From a checkpoint of a small transformer trained on Wikipedia: some layers without attention.
Each number is 128 + 32 x the weight over its row's rms, rounded and kept within 0 to 255. Layers, rows and columns count from 0. Numbers have three digits each. The size before them is the row's rms in percent of the matrix's.

# layer 2 MLP down (transposed), 1024x256, rms 0.0548, rows 823-877, columns 0-127
098:137162180080091239071116130171137192082151092139149176125168183182112126157179130112167134150084138168159103084128168180118103060098111156137131128135108148120122152148128136133154134078155156154105100141183174149137177136058152135164086114135080168099110136146147096111105130195143103125161147154146120112098127107100106136084073150113138162132147111086138128139205128119117126136048
095:146098073108074103109165152115103188152139149120145132083146163209147125112102139112154130141066151127123098124110087142148155127131104116059061140138088128090117107116164109056110121091145107123152161112071082114106117105184117174157138050104088128145108124171150086155139101175136114069132164103114144184139052173104134112142125087135139078140133164131172136131121164131178105066167
109:109102155095135137130114118175132158127109104115079133092154171088126159123151119114155098114107128137152104128132157126091094091190138103157096107184180153134127127113155164104132077125098107082147160143166125114104120119124153147134134145112132115230112122163113141064131186181183128081101170092200142162123122191117106153130121131121128058137126133125078184120168114125103117178142
096:142165122140157146069118144067168106115184122184167166123125132107185145146111172157086088115103100099146135074131064075143095169184135168195159127180173151155191079119106097149144141114124150144150111131167143116110103103160168211168122135138118163127178089126099126184144185188125189144151104063167078159157127132167140129125086170142100165152123103135135145155031133089106140192121
110:186121140161128154123095041067142155107130127181101115080145112098149149169124128171075140152123131139126137112118068141143099146107114151050149124087120111109137148167069129170153108071125137181133122096083080172123127160060105136130147147106157125111083189117186124144158168154153181134076095159152166153069090141135119172138105112138130113105165085178147187053146115125087172101099
107:198139154118080106145175096113160105133131051070112090104076089165118120177131107153162156132078100132125098134114166168173112145149151084142075133180118191167115133122125072205110124116136111073145148167133147144154163158116170140123130107175161104131082103126133120184106063096087098107134122107176116101139136124089096153186119081168156110137089113138131152164110142132056178200187
097:093133120093173162086150122081132171094100097155141093091060103130081158121089109133092099147171119147164158082090112153139128093145133075183151181150091141119084149128136129158145158121100155083184121138105083100139169107142205140120122128105126105129145163106102132116113131131080132148174119070068119144136148147163129106104182092102128132137210094158075137102126155148120140044052
105:147083118088130141095178137139078075072101080189114145081092164232130117112133053117074118121139122076141107095170079135148117098174183123105122138079141176133067104129093123176182180108092140114140078183188076133051186094155153114105121155116104161140163102088099118074126116164116148100133171098141156166142165118133123094173117129162096076119145153173177120143073179138106100119144
101:083143082127113107093210101149108119141149137144168113150126085126082106130080194120058105104092128156146146130104137128110102110183090130125059123215165116134144131107095147114145178141142098131131139167125134154179173128064090128148135097101142150110190096152097087187090091102173136180133149095141169152068112138169107103126139178112155131126194142150134150153085126174100152136179
098:097120130104167130119177122127087158087149179132136144087104188063175153095117189134136129139156059146102168128156046147151141152149131122078103157106102177160181114083090089106174162114137118121104149122160143160127128156114163140071157110118131132135142181122101136133116172073123139159132100112116104136142094126177096151132116188158147107099164081122189150126133134081074190159152
101:198082182085169147102161166106077114174150153124110134127151115158066056164133101164121118137113174126106039118149152138114093143117166117114086138116111137079135120104133089103159128098086122069088152161100146136109089079139085077120140114151182136168099121121073171091119147190123112106108130100156148111078173071145162139177093121116085119124103141136119054108098105160147117160193
106:147102145119144128133152105134173181108096042157095076131115178096105104161208066121123099119115208137079129114148134145091115099141129146081131199155096125136112130169121143172145127087163119110165058143160194063096193183173165093190101127145090144185131112111113119158081115142156130154126120145158136124115101140102117117095075179138156130149127161114099129158111129082090156133146
104:108098108103154146128108176085158113110142122081165194185091110124102153157099120129138181136138131092096153094151153112130126128134141116193158168101147109088143117106121032135099127132128081113103143159132166109127145137185182103090177058021123075110106170134129125123107122101074083116125087107126177169169173092134063107082193170092099156118138096084109144094108157167126130202171
103:146103177122102125107137095150078180067096165164172134080124137158071164137139129148105112097120156105151125119090086144121141120124153191180180135075116152021136148129126104065166159076144091161125124141102157112164112107186153158075155080141140158156160163156122106110157111127198110121098087088172124162081093160078156114142156062087165163095123153141180143133114153110130174162118
098:142127148110193147142148125137138142130090112149179152147178177050126102058134169101181165075133172115164099096087173113123100090163078148149111097121161144101122153139191068120133066096201132162187139114119119174166085119080133134071137108064074111073138118169148138115114141120080054165117079186155166119123182092130123123076100194083107118180174165133078094112119145069109167150089
104:105111154159130120104182150145140121171098117114117124064104091156150146160176124149177169180081167146122114104142145148148138126093084151159187143162153107120128110169071085161113086142202128162127143078146102097145150167195148088083129140121141143123059134124130117090146128100080123147165122130104131107117171150120137159162083115046127116166100118115131118102096135114106162108128
104:132100150098102163106137127117187157074145153124107132121064200151103135101099103160165141130112153162146151083171135161089161190158143125111122126118159120117120176142123171082153198109149097133165158174128203100122131173078091106100100101072162157070087115136101184136080097139147070169091095117085106139124089150112114099113136148120126107147152078109142138131127148188120107099191
089:136196178079181166099176184122190148098104095122132145129110129107156124171140174133133047143077121136137115114118189133156185191164089142166100196123145102142166136113137103093124079100138141081152117133135142105108178152082146123097154204128115154137097103129104123113192095161151135116079096086164125159153134089091124054124181177111149155105113083152148117176126192171093132146128
017:147154071147134082128112115140109111151111183099110114179118071160040154157171185148067110169113171074147040131120108120151128077137096126156106139128172098123077126161098101093172142100137109140099128127109080145178153099125158132170161110090127135126097125128142128042127145107070140095095173142169144121108118122101178121124112095127112134131128142114142152163122145171116161135119
100:076105084158183120129141078133126144096169098091145171126172088088093129149154159089083126121132158085133082107122091131069110157152136107145167141094162109167106081167144164115107130138083144056069116136115136108160124144102128189174118167135128093121115152119141160088103145119111130188107093127112171069111100144131162175118125235162175162059073099152120105119146146094114147116135
108:165085153104099124097179140134131123118201151182074103149110126138061103097203126140166119117138106071132149143098168088113089078059133149133123145092108108108146120068098191152183140069145129142163127110120103114105163120131104133140200095134140165141101119103082109141089085128137147120086118183163091146143195186112094135089100105100118204112163121172127147104143087044065131117099
109:143130163113170137112160145158135143129137164100114116157112117129084172113158074127065094069137184130131110123148116173120171093208092091155053085130150082111133108109104116146115133146130118175139139125130138180152132131136225139100124129115113101170138143178142096137065138118085126145185131087093176100150129135144107099185145093125200146120145178121144110090126232197111097151131
107:128119116121102073113130117163075081174120146118075104111121181112135173106100138164054077121175167125143142099143111162106111207142164094149080118132094119103127146104135121180138065089167085083104121163098174106111195094140154117134105121087157176150132076094148147126131100162160189108118079137077131181152181093123086122110160096095117170112141126129147077117097103103210089153155
107:172116155129101111171146104114151146179097122174097149142145126135126166118105125123184138116195149102151088131114087155141090121158153129142127140139133133086153102116108089102144122136103143125155162167052168128155114098103089094121185199186106164150136126170177103102151105144178104152126113148196130113142059108156152136137109081134127085130088085113160072148138052124169152168149
100:075106088145151123156115135201076142148146127118091150153129114074089087108158149160098194123090089059106142096122100117128127153170107163163179129131182131106193089139075051115159058148100151094077124156119144109135132154131170153146182187086086134149100154095106138109125154194130142113128114132165122140185112105051103180183134202152107133144084125149086101084118107144112135145131
102:163170127132118152127087085127131173142117082065120105163124103085154114176141132099015144109104120104066105170127126095187154128188085120130095158123142068121128111194113135114157063151064112094146148088154169135140140109159108127148107093140111058130079107199160101114129115133097141215092110102173112144170123157149055095114159154118126143191128105141121183145143144100188143105094
107:130109210114112127026206114117141178136104142135146111145133133081084154135108173093053122159098063148131136147090096147134154102126148172167093126079133151108136084115114086157151087077076199161147107118121157171091097180122081123140181145126159122190153155161095185128122116180098068134154046082107121113143134149124151141086096113152122154130154152139100126143129116127092101120172
104:168118090077114161077053178120121037176109104152157113164113182143113144125164143112130129133135129146143164174105102142089085164161212177128116116168118170100148157133149151158121097155171122121135177108103095092139127083077138177108159083128152154166116077137151135163101121120089126156158107129170112063077044064107131124173147130138147157113152151127113103155171083107139084178150
099:158130167105144147128119105150119113118194082133142068126103093131134098112179166134146178098102149072158124076171160144117138141106137158158097114134108141102122125107164097198082159137236131127149134128144158161084173163177139136134140087114141121110100101103091062147162112116113102138159154128133159116126162187121137125169162201199099132116125117076132155078178122046152139135112
098:083117133162159125085124219101089068140140149138146145114137109168088147152095115140051127093139103083174135127118105144105096154146157067096125119063104105138101186144164147147183119121110167092118147119135091103147128115159130185047154123180133136132112125111190157106087158090153161141123133117166098104100101157178167108116131165098187098114135051110123156149094108151110189104100
104:121135075111172148105109093162083110121142138078125139068163122155149164185109121120139116091103068107096113115147102096104193124131163157097153116162134106177145105134142133071164065150130076117136194166140084107123099176151141187132141139190120111127135126134122075152143129144151135082219102114146103139156159186105099095070104114174135121137149126132136182095110122139012157131103
094:096123122103142083089110118119118171049080105140144150113147058154158141157082178121148158204132155119119170133162099153111089079127129148141132092135097140118174114136112159163099119063099100158163076135142125078092152100126132156110150094061104118119094131138130128131132148140106148163135080089130102142123109162145205133139102183166141138126112100060055098132106130094123108125114
101:108125125127094144090146111120134153143143063145111137132113142072044157118172134178136127203111202111152097127104131130148163154121149108096142110111096100136079145102180156131145108132209147141142167110090159154113078072102175115164143066073121164157182138196131153149182127102129109152132150141099137160108179176134129105144126171128129163096099125102142150161051133112159166101161
102:094143069125097152131124097115205122039075121149112162160143082130201125154104081103153111115199153151118143077141185199171141178147155193151105161175155140153173092133138112117043100120098087100121124074114127092115116191089170079145131131131130123132187117115064092103104129147169119090105159103160144147105132083135116157095121171141104069123130137104170120197059178116155080165132
094:106087118138156132119154115123106150112101093131114233094119126084124115128154119125095084189142125125181115192165111103075130125152191149129110123148115114091202178112146162149118099122106084127175064144165128100156102114131141139137028123063136107161140166161107142081131118125186111104076159132099130078117109084109127144104194228131179163100134126118091122142094114112064138164124
106:120062143118150118106150137122150164103153150123146149129137145132075116126103140132058160147163122179135079149094103062117140091147101114207128125155121091083132154123165121160166089120148069137128114180180090121117197128187151185138063128124115125137091159172130111128117122111161121116129094138108137116192128105089167085152097178137094115175117154133098106125146158112108105174143
104:144132142123110120087177112132156107138107087180106082141121170078131184175077105121167168168116127101153122126175088117143135124136101046126117136137106149089110132172114143168166104113113166134058119076198095117160147113094207128112136103079110169147086127111123087186127137138142119128078115123089093102089135131125153153111099130129161115170113126134149159128093173094175204153164
103:098125111101135118135128145109159135115115145160119130076114076076082177161120131149099173108081095131102103126104118119152129144156115167099089165127144131127116181162107091065156089165107153098132099133171123184136118117125133107114093129110095191085158159103122099187140104140153111146166099138131122133113117115165138076212131112161093142169130122130156136126196184127143115198190
104:145154147120097096133153062161099138176140106153154148157092090126167059233135120124136155068143158159109126184127103092136136181092126146054128138145138142155115190103093176152173140132165100186095120084144110149117157172150125104133189114176112174045124117151109112131107053101063134117146156141102140150138145132154131107152165068182114092106135126118194116115169161132144187114040
115:094135118074178158083127116151122111106136031099142176141126130162119164102174092164143167150137137164114169110126143217147110066117108089062138155126146167129137107170157118113076083125124170128062107070132090128082125103177168160132130182094115124111142058086141114159159111146157166084076222182114080090148101175155171158127126143195169119103162142108159106086155133189141127110156
096:094170132127121102091131163183163157139117086177136150134112100117139153173081214135107116131116130165149137119113172102144143139060110158049136122123145117154136110114147117069146079097125161082083192126102161057116153149202088171179121120171140130117098088081122184112155126106072140160091148118069180127153084151107119191149165121113164164190141114135155091113133119089090130123138
101:093174147127132121154138160180118134108125103151102133108111151134146070140169171162126100137051195113098116118123114123075150106111102048134122125131111064115169147112129171130146113177132147110130195128127150085147131203119160104141135103133120155151129128120124097053121103127145086162131163149065111145158091116090146112167134132149114157146165135132121119177140141117116080123150
087:083123107179117118108110100128101125140118127142111149131132071128152108132125148100080095121111093125094164097148144080127127154148159174176150113117090130090137110098113151130142111146155121083142128167136107178150147125104157109084130142096162108067108161153129213155143117128159091082141037086109157079130124140144106098122142255188129154128147092151136148111104136094091118127128
106:106148131080092147120171157100179179108075103134150148128141092136108048174162178123100168186108139162187105151193144140145123073115115062098081135096175162106183149142168072123165145101080093084132145084159105064142144128148114153068096058158102169150087179150149044140169129109090164157118116061138103172129115118102085126125157079164076145139090092179141187060124161122048129160133
096:135129171101129176134150108187139115140169173120140155131141125172134093085115159128101045141159136122199077159147127138156103110195092155193131103154134160086148164077132133143114126130178110128157138149145127134103127158055105171092126145143104112121130145153129133085110164121121168077170146066183118167144163106122107121168159211125140176143098175197178143081155134085120159180128
099:136163125130161145156138090102086167117100163213087154107081106115172086159072156118141138169118109144122118119091135127166143132161034173106169086098099107165108113190203164183138139090063121118108107084124138113081162103170113061095079117073145058120148136109134091108123095131116122138079090149101141161135177124125154154073120102146105105122129131234123116144119126166071149167112
102:131100148094126132161148101155091157143050126132161082032143108108076087155092119100087195122089118150107104086137130103168139114157136165141117184138116110178105109079144137106129126115160094168080151175131102176094181142134068127144198086099087131047112162095107111133110123118147112129187162113147164151105167135146186227148068081108124117150104134121173116113127187123181090154119
038:145127188100117154105165147153182165144099148138158147172126173125092067104110140114131101122124104122148133159082154151127127127145124143146101125102147071132089143155130096140135104095094155156161082132169083127140160180199094076127179106162149178155087109200129152146101117121099120139143124201110149120137170112120110130183111063153132066148137147203128204165130152123113167147103
103:120124100144117146105109084158121165174127118183109139129141095138094123088169124121065113124104083121139170095160131095123083143123104120193133092127167086139152170155112137149140141153122189175101104080099092127088139176150113158073121148118134091132094098133086094133103118177133113118120106148132100200114159143098068109155135165102099145132091116186178173174093198151139130082102
098:128100049117113170110076098082122103092130170109118119090159079165125107157110133140108126121116093163139119118115124150163175179150163101163178134127122206081112141149129127140187134206135146123139123173164150101130197161119150133196094110143126161161118177114102151131175117176096154114120147120124108166118107122125123057153089103103105141173216126077104154193166125115123144159141
093:097144134154099095072183123139111118127077142108208185123116116142109103128104096131154122126138129129082118081105165087136079162192094144161114089140127105100149118092117162107077135063134103094134137107148117100085107117135153172132127112108112150154057136176160151123158123150161121018091127112131073037138110098108107185117109131147151118159147102128124099129049111105120127179099
100:168107164119176177106169083140136208146124127150156109157072157127122088125079113043136108070129196202123146147137086143088115115142156107152113171139153076121084126140131057118177100115092168112128185156136120078121117109104138076146127110164168145134132123095129106173109115089155166144158150116113105126091134100133170148147113149158150167141137149143136134077098163104121059180087
109:058099131102128113102129079126081154083120134133121170117161124113154135188149078135171142060148174172155134110088105103143101143084148124115149094155143111088091097153144071148171080081144158163116075123176125086114147148103154120072104177165114126087128182111161120167117063133127102079173150129114149151069093097184155157155081179149137093152094095131079114105179103161209129181156
105:195105087113116086124149169156182177153081120109148097091139097124180132129141181077154145179106171143110132120151117124197139086120127149135124150145135093104148116115150092092166135129133103126102159178102130092112138111122059098153123133134071154115141144200173073139136106154098114164159115107132135143061115162099145128128170001154107054166134140117154068128167142146075111042153
102:118072142090075103049183135142148096059147154132092088098112144152104123182132164130160141136132156146159071097131105102156199078123132129126166139077145143102119185080106155091129123141078085164103129206162108201125102083129164095109140103104118100140096128077136114141111131130119147126160129158141101154132128164123136180113144184155092092108149105119108124146109098132132092152154
# layer 2 MLP up, 1024x256, rms 0.0578, rows 824-877, columns 0-127
099:075208123143147131082152118135119149112155130096147176114135115062151126137104072130111076140124092100160145116127117152082148055104179162128127154056159123180186124183106164087141188115171138113195084147121186122125110153132117178113081090122146073147123106173115119114129096137092141186096127108101170135130095167078081164118097131118090114163077158159083133134125111160161128124172
098:115163100112091137152117102127116153168108091088097187111213171114147144123103098123126091115117103080138144143149190122166146065139184169152164097094140213203115171104170182103165134142110090122113166191100166154111133076155113156159131096137205127163179096154123158081106173107088104182173151114143156101111108154157106120099224088149138184101079168128108155141120079129150118084133
091:153142082145140071109127170134162126132131110095127112122138120126184103162184138156140130128083132095138155113112063099097177144095125155107146105116123105128142121131170180112094146157165147182167185189105149139131107123198132174071181111143087083164134107138116098172157114189114096190092092145117089091135144135172126117115100122179116176132084148119148114107152124142202142108156
117:086137131124097115134118163124113166120078123073162142063147180128131145123143119128144125103098066106119148121179158106125157128100120178104107141083130182148151116067133160155137097172133120155078098136124145139086123042068153126162152094185140119103135098121173158084143167150140095205086113050117135136132130139108092145160175099141085113096096150157093188083136129110132093024103
107:063139106116107151157166149105119195147096102092128079157120145096152196153100099199114136073111116149052129132149074130142119161129093093091111125173195158133103096119105218066146111172118104174139141177131148141110048062105213159124126099167070167110159142098121117109167093126092154156189138131107089146152157150138196162106184129125146140108110157111151145142150128152117093119075
108:056125094114134192109159145124124121159105095105153172074092160121126100120104156106145120135187111046135127080134070157066169118114098118140135163125118124092147110137136167126172138132052111096154075152136126110149115129108143171141123105136127110159054038165122119081124105135099135143130129114078125133170119114151066094122172113136158167141194162191064135142130101123107146082117
096:116177114104186124115140145122124111148179128067172103122098133100178115118116080144111134156156137093069125100117128171117165093137193156124154094124085155157126164212069110185135144194102154112171130146132127110162151097127100155138131094123083107132173106124104125121062105147092139149142172109107100165160169056141152149132168122114113069131130090077156171106114130162138107107151
103:130129127123131091136135092168196167181188127125208182116131049150106115075094151105083091151146079143162105137110130172139131164089121140110090081135158153161134140090068079083119117120162167136123119164140164162150172152098103147096128086160152133195145132113124121123109130119122143137118116128139109077090068104106135129098189122130120104158124118084090194160124142181111130126149
097:093127136130096119126137131156123122115095155141120099156129074114125069133125114097181140071105089102084085148135178120066152098146130164086112183158126165254119121131146133102147135124127042152146077052116116124130169093093135162192109134167138195064186147132121141114109117063079122174140213147081110161168119135143146151122102113150141169147096094185097141157150127136143171073085
112:103158132094096114123067160121146181140193173117172126121138110041150108099174124155081100099113122144044130074172123129122137112137163097153153082140056129097151070087145173082129069127097093157071173102114181150111103156096153140127072131120131086045141117159128127151134142145131160151127152113126131071180103141180103137141140130131134098143147076133112110102132079133130100108127
105:108170118115111120099132131131097195156135163176103133111135127178100103135161143194148182140118140050092100107166095071120220106094085103128142088091101115152125113156150199153162067135113130074129155152093118130121156101144157127109083053122135131079164105119180096094100098125129155115100146097116145130139078146092105151098144122126102101099162177113113078139121124110101151132138
103:130146159099030131101125135150161138129094103082162129166139123118089130119092107160140152059117120159104146110159130152163132148132068119126177145138128111119105114160159147172193145135061108145165156152140072149123130070167118111128138094108155116191191151086117125116090108128078125132124102160065101109100185153096117127137167117144140099141073169147162108135147148154141074112164
101:137118099126132119154152153145137095155142140146098139148163139057173150142166151113167163132158112105136107111190075166152103115151113159105204140194062118092167071176063181060143109135130070138120136104082184160113149105122130135114062097124128143157141038155087153107103147089106208141175138175131128139128129135127090112128125086138163121139118111105164132074148081128141147147112
096:109107101104145193087136077107114150169148170151170082139131138108090131118079105158147138194150114155102160163144176148114144101124146114143191046132124101149091093156115143087115148147141188084155148089087103135125087046114154132041156064117191225121142153137128084146113134180098137133111153114156152116101154168151149135124111121085108150112186128211142067088149126131109181157136
106:108098100107087114158117140134133138150110161090127127036109110092093139180162099158164124119111148135146186109123081177107151128137106106143165114108089086143128122119119153133084157104141141201103075078138138155127146049118089124128138111162163110105109085192098097150138119122104170124122123122154142113141158131091103111129123112093118127125182103100096153164130090141144183055195
097:064122103100079144055167102200136145153112180122166086162128113152079087121072148158170104125139117155133139079103083081135122153120149164102129094166146144134109146229124166083190140116107108098133151131102177192113149150077166159114111104111184149104148043146148113188115138121138157141127151130113145114124061099147093180079157124079087116141134130180129139098142086140154130118161
089:122171118107139198085125060106146089085156129040141193116084168163099143092150090158131139127116146109133102154127167097156215142165125178098123132100131140157178141149111090185078132104111086108157114118082184129133187095128085187129144156146127126151126130116119154110125078144146139204120101133138086099106070171119156122086163130150177085108134118148063088153123157112160074096116
032:131139120127064136097171173091136165173139149161179156135139087149183135105159150143102117117089067114124094084120117108127176070118169159156142140124181165093184137077137154094126092160107101173174175126127186151117110109090135153100055109144170105095101122141089122142098110155137191168093115150085097130060078096178150141120094058159135095155138141155115096143168102107088081111130
101:076188083117035149149141114092138102127151147051115163099069129093154155209157132160077170181143094107060156095130105046137117093105126090155177158145109135179134173144103190100151131123116087110147146160156142182152091145120060137117126085147143099114110140140117138135103108102147137153146135057079100098166126087101167159085141124134102136120192224057114108142123125145152145076140
106:113131158114144148114130167152106144085131161080127174125124165143091113070102171156176092126151164106138167080136166127133125094115187069112157169162128150156126118118118150117172152109103132117165090170098122120107108047081144076112125122167173121163177135119192125191066115096123163125150164128125160092138129125046154110074126122084133170113090165099087078100123170193131064143134
110:118143123105122148165066106126107113160141191171118181106114076137141167147158075144171124150112089108170161107151154161067164104196115154139203109125167168182150159094096142169122124158087173186155091093120116113087142127183200190109141135087111043111092117077095129147159090174121077136121177127140157106137105168127137085142129110151132114144155109179098080087120115080102118074118
108:137155148114126142114099128134109149126077150083129149100169115098126085107220155122137137138121139109129181135145114120105204095149227099085118098066091145175147104132203119117102174154118097204196158187151077100151154113132168105149134160110176091178202199110139062151128172087071124115159151085129146120087122119126142115118131119100151091176132104131142096180128196110094067079130
107:128120151109074124124095133113119110145113124109160138177089174113148129111135101136099100086090114099148160122131095139073108086090102125143117131098099164102159138152140135135103089150057085114128155060102188210098121127107143138172099161100092146132123100113171136245145154127136138086113108122108076064110094142141158122063123101178117114141105136099139148173130129076150140128156
103:081138141129105182066099139150142149141074094130130125152148134135079171144069079138122058089105116126104140149135111155117124128128202086118153118104123155083089144137187212143090098073104101094135139069135138157099138129148119128172152066142137141146159066109158092174122061076135121151139100160132105132087118154178176060130114119097147140133114167136159163148139122094120138151072
098:136146133125133130098106051122101112139168154074135181133178126093118143059205076138114164100123119134082126171145144143118161159167084136165160066153125160105111109064130089108148120114119159142125141092081103159111099091122115164150174112180139062127171122139126096146107148121139128129108090159071093108142145233157149168068153116123108127138132104122092148084130144157162103105105
108:128105132102097173119129145098125103112153138146085123201122106161157113159119168101083116085144060098106168080128080161121168085109164148082103132089139126093116089168073140115119150163159142145178092192127128142132099077172183199123123153157146089126179155131178140170120066170128078090103161163098095138185097168130118093129147120145169117137115151121078156180154093146158117089135
090:110062102111168131137082172089153150157149149133149131112133160141073117119189117120103127135152130151129132054128104120146172135094121130080159107153104147077104071071197159132151124135119076169109163165054129129156071087126096107155128157111123114094143083084136158174173130177141109165152135089076110121115138119133089072142131087116213119116102150136140048118140087066135122132140
101:060100123104158173112150154096147180132094148139124159132130143131120123109129100120087142181136121144088148152184120125103147121138144154088189123108086193192147160208148094121201129216182103122110087104098116133161131186110116144110140082120173119132079158125137155099112129072123149167148206160118095174210138089058105174133116132136156123137175116158145123097132101092099144130150
099:107137153131141143094140062105159137162152181156185099087148144082130192115188130102178127167215138119140116080099163096183157089168110130148127124193150104113121140083131118147168168128099159183118090179137150151120094069131118166101143133101163048132179122137107119082130154125098104117133146140141140102140084202089119167076105112142149139122118081083112162070129105107160138131109
110:156141169116168117109126094096155143186164166161140092161124214134142090108103163182126138142180144092113121096201146164129124117121128124099170107157054073123083129187108134123101107152073104191087116103053179120088046103110109133109074124146095120113054114143100090093139084098171141110182139175148164098129145150115167130108160130162142065116181147082128134152137089136152151149120
094:117104107140154116114126187137088099139114091092123145156093146103121136106119112137126131118082057163080156113147130092118092162147102094112127120139131125201108137128120153165042168150107112111129131136128190199187153100026167148119115104140118146102114132209129088149123134093043160105172143079167150094090055154183117132144082124119132157122158133157104121161156116132127094109092
106:094127135102091122113110112150098131128170131145146241124114101095098123114166094117119090182106107098182179084137134115127101135053170131090127125090065156181129175099156173159158054114135136128116123084105167147139078073095160127106141042165110126120167085160143134170188156187085126121140140160075124137133087177165092077112127118109131183105071153104172105148162132154160150089097
102:089156098144128158160107138074141139101100138142161073125108105145118143090118132104133119100155152128053167169163137072094097082095076161089163139143129151127196107151159186188143120186151106109192149123090048147089165115051161148173161124156105077152241142090128160099165125058104137161105104141162107163137092136173167074141161089092082107091160091109102153147151162044189127104136
089:144122099130095182105148125076149134095170104131177100144142102117117107179128107114160117077126085129135159144133183115094095114086120145109108149118149145197149131082191112143152136137149102106164049189043163164172037107100100129124115130152128149117134135148123090168185116079151157073117130126070075089105112163159068109130141132173160134209049116135090037066144102135131093140135
102:112093164128153123097122148092150111104144156054161135116127139136110201080145142163122173114131076168122151145111167088091160162104121104102235151159103122150186107114162189183145120172163127095104125164117111145139129114111123109162105048189169164154116105143157073143123116131082116118152159155104050161121142070123067129131132138213130138130098138103083100107145135149129109079138
103:116160143119100195137132169182175175137082058136146147149139117101112104102120144152207167172183171127107132121145089099122140111147165146120154115149180140148122145059118129133154123076135089161179143099117152110102090092134148149189156125089149142159156079103132169136144205126134120132136191116050097150119076166143089083133128118169137082103142146178114088139135168104145138084155
102:121155159111080112145093124088180092176118108086186110171064164115115137158137084123118138077099125074077152159237096096086203129153089171144123133109099183107142149163162160158101151143155143087094154231141180124136127056175065131129132139151125114135165133112140130167140167161154094153125099138112078112163136124179112052135104113146145090152147115178139111093181111116135131093123
107:122113154094102213114113138088162154127137163118135179167082158122120134137160117122147094155107166119131122125134141159074123089145110078136118098203155089080122072159165190128101100121084110112164153148103093171180180125152150159150083136114151093128108062156149115158152135140171115094134159141134118128063138157126167143103118128135170096131133178110089105178121144101154091117114
122:160113141126123112092086157130094134143110108072147195088108062190140119127132097150135121160134132080129119118121118103125138131120135198041122118097087081147116144154088153122121122114120132160173075117074146170154144090144149116092127087070163120089211081127140135115162080110087126119153158142131015144162106150130151108095120126151186062129145128128152105175202105120130130110130
094:133157124147166117114119080142125097133150183048147115140073108144090087142152068167109057142130136135131169162190105138112188131131085117145095144112134134141086124123146125123122095131130131124160094096092121135082177058126221108071150063172140189169095163181089137101152127109162123140157089155149044109132083152177124156139132101109179125142175097092144106116117143139172093131086
101:096155111107120131131113104140165157092149166169152130080167174086084149043090135092150149137114136130160087127145097186095172136106144123143077142119129119105114122134166146138165127174105179157126131199119130145173106103089136138166108165133119121163166138111118110113105140096136125132170121083085090112145119063181098161120116115207122140114131167158131145134158064085136060139144
091:097171054134106081194154158089124113149143102097152124141130097130096121113150155117136092155159060133106158137167209136170134139115077100096173095159093171093186178158105126127086097111137128094147014136122152143123065153119137130122092114184174075115111137156121089114138135078096226109101157122097125130149146078089132115112127133145156058154117112136072124105175142149135138104131
107:068172106046093158124174070137070163144179101156143147100075134128175130114118106110199115134134131090085101125183175170127208132100131176154099134067087118157110164133078118171126173111132159165112094180104135140094119128143111144160041118077137160141144144118111124168092124159124147112082083125143161098087144112113175093117128116208136081168115106166038189149144156147208103134131
091:156125121082115146131145145072136154115141071099143101080075120136170145109121147103101129099146188154114123151143136140146120164136074080110120154064156137146227139130163113147131110216124159109165191144147148164134128118110075141101131091132197133116151143133104127161095113111097087170153076126109142117113129077091159158145136113086196120095133118156122133148144137116128147099196
093:095185089109170161134151183114146115112130146106108193146135116104140149136185158116184156043190127107088155095140141086140127150153103158120155073157145133123113137135132109122106145119093180138080077086106094168122086085098142172078142107151165090136101181148115094106064150129128162113102105161156153062147179129111155136091154144136069119143125148133081174166124101176153128031145
098:141124088121160123139115104128096112099139135131106133082135137174159135114120181126122048138161103147145166118146157079142154081074139123077114077109164151165154137091107161098077146164068085136165142121097118121101090129083126113097106133141123149058179115154148154175102143087117096125154076118116058134143076098111174133117133124164144165131088146103124099097135136188117140143114
045:118116137098105145179128088137164170133111179127174164107152106080178128135137099183152162083147108124113095138168086155155206132150145129097097074115144166144146122113125148052151149187129137101117172099065119156105103092106196196194097093215101135122177107106165143109112147137104110163133120123104095089107072119095129112099130078145132088124080119103093109131157124081119125072130
102:154146108118143143111104153126089102185085130123188095109108151063153153117109108123136182109124166130110134186184134186113200130110110099064136104124162144131119122145138149153147136118118121187114092156147073117145138110107081197153143117142077147087163109147091108152167120151091100136156158174162127119155118141185138032135156116121164108190105105197158162155182166112161154048101
096:111101111112118127189201119120127134108122116098139171116061102155094157167136202170151110104112089148093114102146106110094108096109183172154191119130192172113112128138116157170130133146130137082163066205108127104126148118061116173147104113131154139146112148099148170141099200130118089163098102105131091122159149049159109148090138112193122085194144185050080149156158115124142116130093
099:068100126122129109127110155060135099115149106088130132124130118085121127182146137136114061138111109156137110129081141136122120134082067153121122116158093116130101090171203174153122073130096146119112095087099087108078169148141119125110062096145103132124169114121133146093151170083134167096075137149112099118075135117178167084139194132170182086103109150121173107108152153144187127103112
098:071113124093102128129100081120090156153107094111153104126079117156114171091172173089171088098120074110130166100129095161130182119141133145158134114172034140106181090119138175185206149101126148094129137087100162109161100123094126165160122066110120113129138121136096121094126086127060111136170196144143046140156141117158161122107093109187122041090131180122136143127124098128179093135096
111:119092147109138110139093123124135114171184158097163160182153073149087161166117120168149125110118101122130127129101148155149120131132101171152171054146124113081150085125200184044098116163079105070155123169116095077089165099142134175111063107156100156120094117159100183121162118159075122114121201103153113137071191108120094160073127101117103147137147170111124044120130107093118080132109
108:102154131126103168121113146138139112122078187105123117116088122134144104130197147048122099159194125101129129138193152161090120149129160204150168147148119122154129116142117118123134107146145124150082159040122187114092182122118100121135099127147147134130178097121164189099168077147151117127083172067128148099148119125161170148131102116110102092104132109136170076117112090192125099091094
105:136131121113143136185118084074110150084064162092133088157143102150115159124125154150175156099186105176138103111146108086096119126118143102083116100141143149097117140128102147120077108139124081133187091172076133166128142090088116140124112132058141097124179119111133134096137123060022087126126103066119124048177137134123116146097146124098145193142132139107145129124114033112104157128134